Weights of a small GPT-style language model, trained from scratch on English Wikipedia: MLP 768 quick GELU, no biases in attention or MLP.
Each number is 500 + 50 x the weight over its row's rms, rounded and kept within 0 to 999. Layers, rows and columns count from 0. Numbers have three digits each. The size before them is the row's rms in percent of the matrix's.

# layer 7 MLP up, 768x192, rms 0.071, rows 0-191, columns 64-95
094:553466457479531507492584503473440545510516555539617469471485506411400470459454431563463510454492
101:434543499486530512554508430576476622489490540498569615522532482449412532500505528543378552485448
094:487423442551483575459494515526503510542560450451492510515547472471555559472435518566485518472477
102:505521406455532537455496539462539597466539408489432476588548529548502437507533435469514508490435
102:503464494508513537460607512497464495444563422450482516463509418439577572462479520522503513467512
091:461482501528445535505523522527500466520457546498539443525448502488505522387465543566516458400484
095:506493526484595530528479454499482442382518425425523521446472506502548519559459434436587426492488
091:496492463463408482441337481470529381494505417481517561485481477512558556393414514477442465455594
103:471403465530476566568583547580455445555486542564554535559467515449474557495484475566606498450407
108:525514525428508572435476520482341563545537464438409425502530528462554458440443590464492467468522
101:515453509571438462523547455515536467456462571485508470498463502440415431470522462384606568478372
097:571485436496575588394484506527508467592548463571603520484443485476549370360541428514555508540454
102:638466531484496427620454498432489509479527474519499515501413479504424433507495433571544465399475
101:472521462511475483429539437601507525480476428491566548505504517533537521505538346490509586503448
106:555503413522497470458575490478517521465460531443449498483499498522433503451579399467455457501502
099:525530498456402467498552615469484516501530525527373467510509589453502523487470436553538501468478
088:445503477455569443508572494406515528522482477449452498525578507549480541478509433536542631549489
089:502476491421556475484485445485526509517414493426497437462480584563553451545435530601532615514542
109:605436520453495473500575488464531520462577560466572502493551555446488585465512541471486452494483
102:563465494476553485476504486603493506509479510497503437472469441499565526486460539481559554461436
102:505600524470526494588523478474479547436405494478515417446519504523562493494547452526466441442533
099:469481527438476508426527606518422495553454448599504524520473477531525515476438475493503376530602
102:602438545497475475480526508480519476512429585525580514509413544438525484431449602469462494414545
095:468533450442493625554479493450438493589427495520499491432497495513481427524534448470456493556540
109:541490462416486585472424462470532560441496478557409562479538472385458447512527441484560553596568
093:511472473588447538547480509564451553486433430441612496499512535493547552450472506466542483541459
097:464517484556476516550463516494538476434578513545594534557493459579569508483411544448614438463488
107:548482523438466478370494601452518535531539421516538398479571513533499492485497459435527491450431
066:521510446452530497454539452460550413476436542502543528519503474477493515471511411515418417497487
105:599483497422548515534493559484474562494459540472446398513506472455498443357517509546487480517444
110:542486506555523386534513519483469524557494532521453446521433522533555519438441497508469441402555
085:458573543499566418544529510452620541470486539481581644529497526532524452506613539536547397446385
093:497552515445498453468612505494449540379498552482555450531450493507455587541440497574485467475592
094:419495606461533501522478477423525472515550453524400432441533514481543522559594552509547498545558
090:464534464484463481568489518559459501502469632423563528584475554484510500643398413384556468515497
106:532604484397468449544525560638555480511494530474512456553517488532551587474495455499562534506458
106:542457500509423452506524408515604545498534578452545477509446460574527442567565460451611466520532
085:614530413522447481449510493567459516531491487521474478511462399485496484556459497457501383498400
101:437493481499478526460598522540474565402550443543514490472472465484498540513502462479580532507563
089:577453531505559523531423478548460408461523459531476470468539551588507447505482478496492630496480
098:427484563448456476485475502510494490453478512484507366456471514535416509354506467549477553596605
105:503481501567528401480493550462416532486471478548494397416610460526537476483499490463536567561554
105:444411474431510502489499500441559468553484504567492536458502439468512593453557469560472476434499
106:439446551508528544502540513419461550461456538489525476459425540428526565523497542458471487509548
099:508557456455556472444457421551429406528587480382556398525594429494570556482482494567477515511495
090:475556446463416471479558400476662479483596475466466434549529398491471508404570419508529454580472
104:535479487468442506482493420445422525585444528477513495397574478417561523550481531496495467492504
103:460500537553513602405502436640443510529512514510518414465494544489525536584464506496520484399524
078:516489486535527512482438457496487519533529544467594510550442432525511443411511548485597498552490
097:605519513568533467426492455442448537549443376579425541441514586565576480499454423399480551496469
091:492519406518450531521510510531530496508488495463505496504434468488369551505450467461552520449470
103:537542489537500518529602447468454477416469464467405487482560454537426483487460517527418458427564
100:566470457438470531497490467490525487449446528525479516493505424424512519491590607506436482513423
094:610483411421577516476537451451579564463468555487495501515460472493520495549438503489541495424509
093:562570589459613460510490447537497533387486462519562438424531537546489569522451422602543405461590
112:434506444555462468509580638478435529414455428400485487575558580473551478447509447412488514429451
107:503523480474556476479493476465463577570473488576473478535578500435458596554531506527492469490482
110:571546547633484529627532561447571477539625546421590513536466513498513492545515473519393443487525
101:475529437509431509525474498604498542380468546470441449508472412461471460552618450489524575520540
097:442505430515476511626451479518438545480549520556557500575456504469567452464418555517494427557499
097:507544551478567511466514482510510554494446509397462518535411460485373515552475527451430483417502
103:527507496601538502537468484496478484481532628557522474452484525525548450489505521451472488517505
100:446507511542563462612544551565484639585535587559469458471490539529421494541439498507499529496500
103:521567411484560474438549500512499465550446541482487535496576540410520451425462566636569490474484
099:532565404567604455424510437510521557510487472371496428452543501528588471477511401507497506499566
110:511495419438576463579545386433440461568490440509522479440516467528566496477622525447463495597485
105:420451477496526521558531524511493543510522469525510530519501501490368523459507455450489476438441
093:517503424460494545572480443508451529512593515509583502573517539570566532440438471536466489451459
095:516494417504512595396475489489601571543529452501465492510463530497483555502555503535542498501434
102:458524501433475496503572422468424554444485409464522525472472502424531526520472541472453618474384
090:541402472464522490523529544475514493479491491504441450465559479490545483488526518450381506512417
095:476534465513555535405465428438441573487422466531493504488531440483442496437479478384448479460450
100:557511547517478560522566488527524410462487441549407499451511532483522462570484511468492517550511
097:486501517509445472482410525442369544547533427552466462511439470480530490476549567542492524524517
096:437521442545498518493481530534514521527569544447493527497436503524530480460398475447510469535515
095:468465440391422518540539508542577474586479512413549408505536464506569435525458485505513503505428
107:531552430436512572552518552483604477488551453508476542514500502415413530502543495539473466552459
103:451518529481463532527513555468467550426448509520431443491467518490504517457371492483550558484419
109:475413489535461432484497497547430421501559521467529512439503437470528424479428527452431564540462
106:510437569377511456536521559473539526514518451530452461476455554473544398429496467538515597518463
104:502490471494468509588550456485490421543456523539427482587492449475534526539482522565517555507441
095:497457623553509534482490504561576521531529567456507536497412520553567502396468479462516520526393
101:530491514521483537492500471531438485526526544500542447525478384575479638473551518517538529481442
104:596486475515501519546470477500549518514501524422489431580526501527497493536481467552485510619497
101:466488537426638539512507492515529528513457513549469535486496460447503506522397466483523508533442
101:491488498411488442510382555481540461458484500517523556389488490462520540494493533495514549503489
110:546525434542542563457527481443504467392537526512404471471553430480489516422462505585499554610531
103:608519510438455478504500493482495437483469376440520474546494454601420460458574430535505515462490
102:506478482495483528427454513472587563470487518552505512438476541553419539495465483473407413521492
103:569450440578433531438496585501460474498486489509494401589518515499483573563526562455463461456503
101:566478502561397532499490422451523424527528514539468494563579530539457486454529470589478591504500
103:506557433495506526503460569520491448542456511461477499519495479505433449468540557592614522539489
109:514475531477495461566541533476521579529438486503501552429597517401525474450538463543514501379508
092:433442452505481588495524500518516578463545433426508463479551584446437481496460530378468528482447
100:463424531538510521536544518518454522612455453476512424522504505453472541540503447567523428479385
099:512534576505486445469508539433490443530635462451528469454426425462491495429418463530512494551459
091:511478527528538532466417430498477454453448482460462547537508496429432517509431488530563526541491
107:500452533438525524513510482406460489486473518471539510499519490533412501486502503477502507542546
104:448541507444488474509594423439435496367487495600474478391451427473493542474496418473468575498479
103:567499513496573476511494557540496535363506467449533547477559512475595565436526450513483532548508
101:528484507467421448522546543457495598391506579539610525419489544493490504464541490526543546519506
104:485526532540345474545533472551507463473479504480495497458495469450451557484471499501542597415567
099:589409471505456542502490498460485525531516516452445621529572585482499464462567433493482524558458
103:496425495514455381507461474427504422500486480482527468474527403494568479505470482454536456458455
099:488409491466501525488500498523528490414439433487475514379456515459566489470514568444477504518463
104:538417482504548435516412450496522555358516514474451462504470480513525508480581367543556545402463
095:443483518455509504472469580506517481479613496435519437542559467464377491471457496518466562453547
101:553489537599510501437525491426521548552473446521507541462485505439509507453504489515492580546465
087:421477564451497577528505442549474567475484513479588527585432495556521459440557428450470520421526
087:533524466421586451443474540379530525435480564550497426451619477479423564538473451509485447460513
108:478509467575484510463595483502485511560491497439514503578504503470427584477491393527436518484517
092:553416506540465453517565583515524549456499535511512536538519476463558478516432459522421576498484
101:426481552427513484523466488486441512432486483460555448516420400474476483600470495538397492480515
105:495522563595536449491536415445509480509459538526505419490486583477535489529408520542451583425486
103:501516484559557455464562490503450476514529629492404491373530465598528540510531423485501552527518
094:508522441416493405509524439509431483523537436543467491433528452464475515531460497461557447476491
104:413495484436448475590458509451512508536537471573603470452451547508492461438583429431483481470482
091:573488538570487389460521509522537481553511417546586459516459540598536532464463352459440574473491
098:473513459529637425381570502454598516437477444531551415487448504444567408409556491498524460509520
105:472603524465489484611463485539567469447521512496466504468533478430513484521509509576414511475481
098:527448506445456503488516524446484550508549513469434453383488600608575577490541460537534556505502
094:535476537527428474447507454472484596422395499435525520520489484499532473408535433534535505516546
092:437561512465508609506583533466513496488507422487487457529473499444535520469447524483511560440514
101:538425502514562576488495507528533520451584496505437521574547520440424512492433516630383570473440
095:499447496475482499441536508483583517519522520452523550463507470539554534436551486492533500479576
113:491432500502455470404603480506525523442484432441538491471449532502473487504473489472458499412520
103:512508428472443659470477539376513499465417376414516427458510506475443496466486513539611551468472
101:547454467479478498470578507531371540394564540490580512561544597610466505484547379527467500543499
110:504565490599613479471535510518512574506473459606471536431510463478589589501549522497530467478428
093:447541503419431503510533483562467476502487486560452441489516539590562554548485509490591560441555
113:573430509487450481473545579556535453539541529588501451569462495498476474498564451551401590532422
111:580551434490493484558483488516538501508496457537391553482601529427421439475456443571519466509482
090:502483530481464555423445577469582464378456468555588497437465510533453493517530559580519530521459
098:462455545546486435526384493510520507484505493559522427451520423432479613435436420414497567470530
092:451545443555699467431416552384451494441500484506503438525478444458468523511447443548496450534368
100:511437514428502514476546513621499616471447462405518469448524490561503482567474485440391401539502
097:445553495492532530500527479502439560440564524531494452534440463401580449495460542556455487395414
095:521505494495522545417497516480510528508564411577582468477519401523533495514498481559415454427544
090:583447452513520449521667504546471430637430606461555496392390608502437504506539481536554486600503
101:453438497444444546480546469507472476506396459422453532457487475489530551533506480387458527465442
091:420469517411492427529547520510558464537540505553495435477578495493506557443434507483421554449452
101:530539502433460582457528411474493496580486487534547506531481500447603477516432471485517493551477
100:386485481533489510430508528465516474539530410570463523531426476455511505450455519586458450586499
090:448438523471474601477479538460486512482489478506445553552559484458464510448462535484461471526471
103:562549485518555500497479443514495515523538529459399508385568520472454471356503504556444453574553
110:474530510471558385621513513496520492563443527498436495493579611463485541521520476513494512502510
094:475553461559470511586409510450413523390600531510528588485475559409549446504606540499471481538482
095:439520507580492510602402504497561528580491552595547500574442528549530475511513509563484496491452
093:455441519490531515473573540499438516460522552479558479495518530584465488490516448450436417510455
125:517423567434521379545528490500492536357510491499563382537530612377492547474607464525427490558446
108:497516476610490531478546478547460555546523456563573384501450452551582588461473494513480442520481
092:560439476557551443465508486467605457478531490534443451462488490494447412497527494370473601441489
110:534412505474565512544556491474462491482510425425529588517535472456442555496572452470528610465429
103:498546524460448505464440540521505511514490462425508475505489535567481539469558451576528527510509
099:572507423496502530497440519575471615550498553592525497507584535582548430470359488426473470494541
093:447516450536561504544538429561482517468523393529606501557583584540507512546584520527473517514560
092:440508414584576467576454443496489553503468545552485454522427354495503552518461493453437633367492
102:485533515555475597476515583531418448458385466421512435480501450508404527488451510451583628492461
100:573449571490560539515511540513496569491537443413450509423549483496543498480549530507544484475476
107:548444518564500559582458409565511469590518520451532460434466477551518472403490497396546471437530
101:519489541511440435480531541547499515539536471496527478482463477423426552411535386505467504514415
107:457448472460517394458477535492481545616548509531494489468444432431509485474553433494414476451455
097:553394485483460510480575565500576492578448494474522578571554511464453585388485481504581502568435
097:489581501482419538388551522563495465498472495559462565517533483429553532460538584541510493494538
110:519482483452551487494557506603477516447465455501568478515521498469554508497536444531510468504482
104:593407492435480437479498557499490496532540602532495477458481514448561518541461589511486536439466
093:550445605467463488485457438583404469560570469477416446537519544492512477477575478347509477491486
102:577477447533463534404672434498426538581533528500555412553468512489539473512537430513542470558562
086:452470473415407496603498384538475418459554548484563407479430470459481500535568451552482407498464
095:510515519521481448509472611504442526511506509614472446605579514557468469406515511463435506531411
091:503540490545472497453501501500542489559440495476433508506457490536486558541493530513513442438572
078:553449582479555503433467587453415502533478505435506521530467496443536475515466508548471520502469
097:448541491539571456495466559470440461425478523594424462575535539426478478556408543464571493500528
102:513464504538471536461496521451527484480492489671568473508533477478472441504494460508470510533512
103:586519483498492484591451560509421482478515464606496426493518552453451537484459496490448535535515
098:532559522437513516473500498471504499391445588526490445491411482448484473486526553517453466454477
099:469497507529557482563464509455437375499559472542440450510423416418545491475468449417488552480528
096:527580589515494557524486479513545482556483465509442461562464573566453424538434514570542531467436
097:540471408487455537527605488507526513501470451491513454501396461414560504533521434474497470400492
106:574417516530492510524512483590522559531472526453430428498478614529443535467439500495415484516499
099:575581469538530486506492480487458465418525407411543456585480489482567397449485466523466486544428
096:403431580478552504424484510487472533503548596472493532534475508586575552532552463497575519442546
101:614488486593457481398467469542535496523542505483499542423428494560490530451418570510467499474556
103:528538451556479492465543492523523328432471497479429451538500508534423403542499474537473463515381
099:439552393487467493510523502525504504411420464522516468489478419474565522425577469452609497562504
099:534513399476559457526554434490488465504396446489571434373482438475493547443368537520483427461510
098:528511563423499541414454564462414524421447517438394440485364502481499448548540461554486570479499
095:473455423514522574488507511488491470478490543495570534540520558514489544554433552515536481527471
097:511538571502432475551531439530561574465454470514491527540394431493556590454527540561466550581420
106:517449544452515574535503547512582512418501565520511514460486470460486453461414573417479474453547
090:589454482516448460403501451448441462440493491459510507493550484476553429457393550499416485456474
095:518552519531499562501553529494466458349446521560458593495474486452518465520561405492539413516587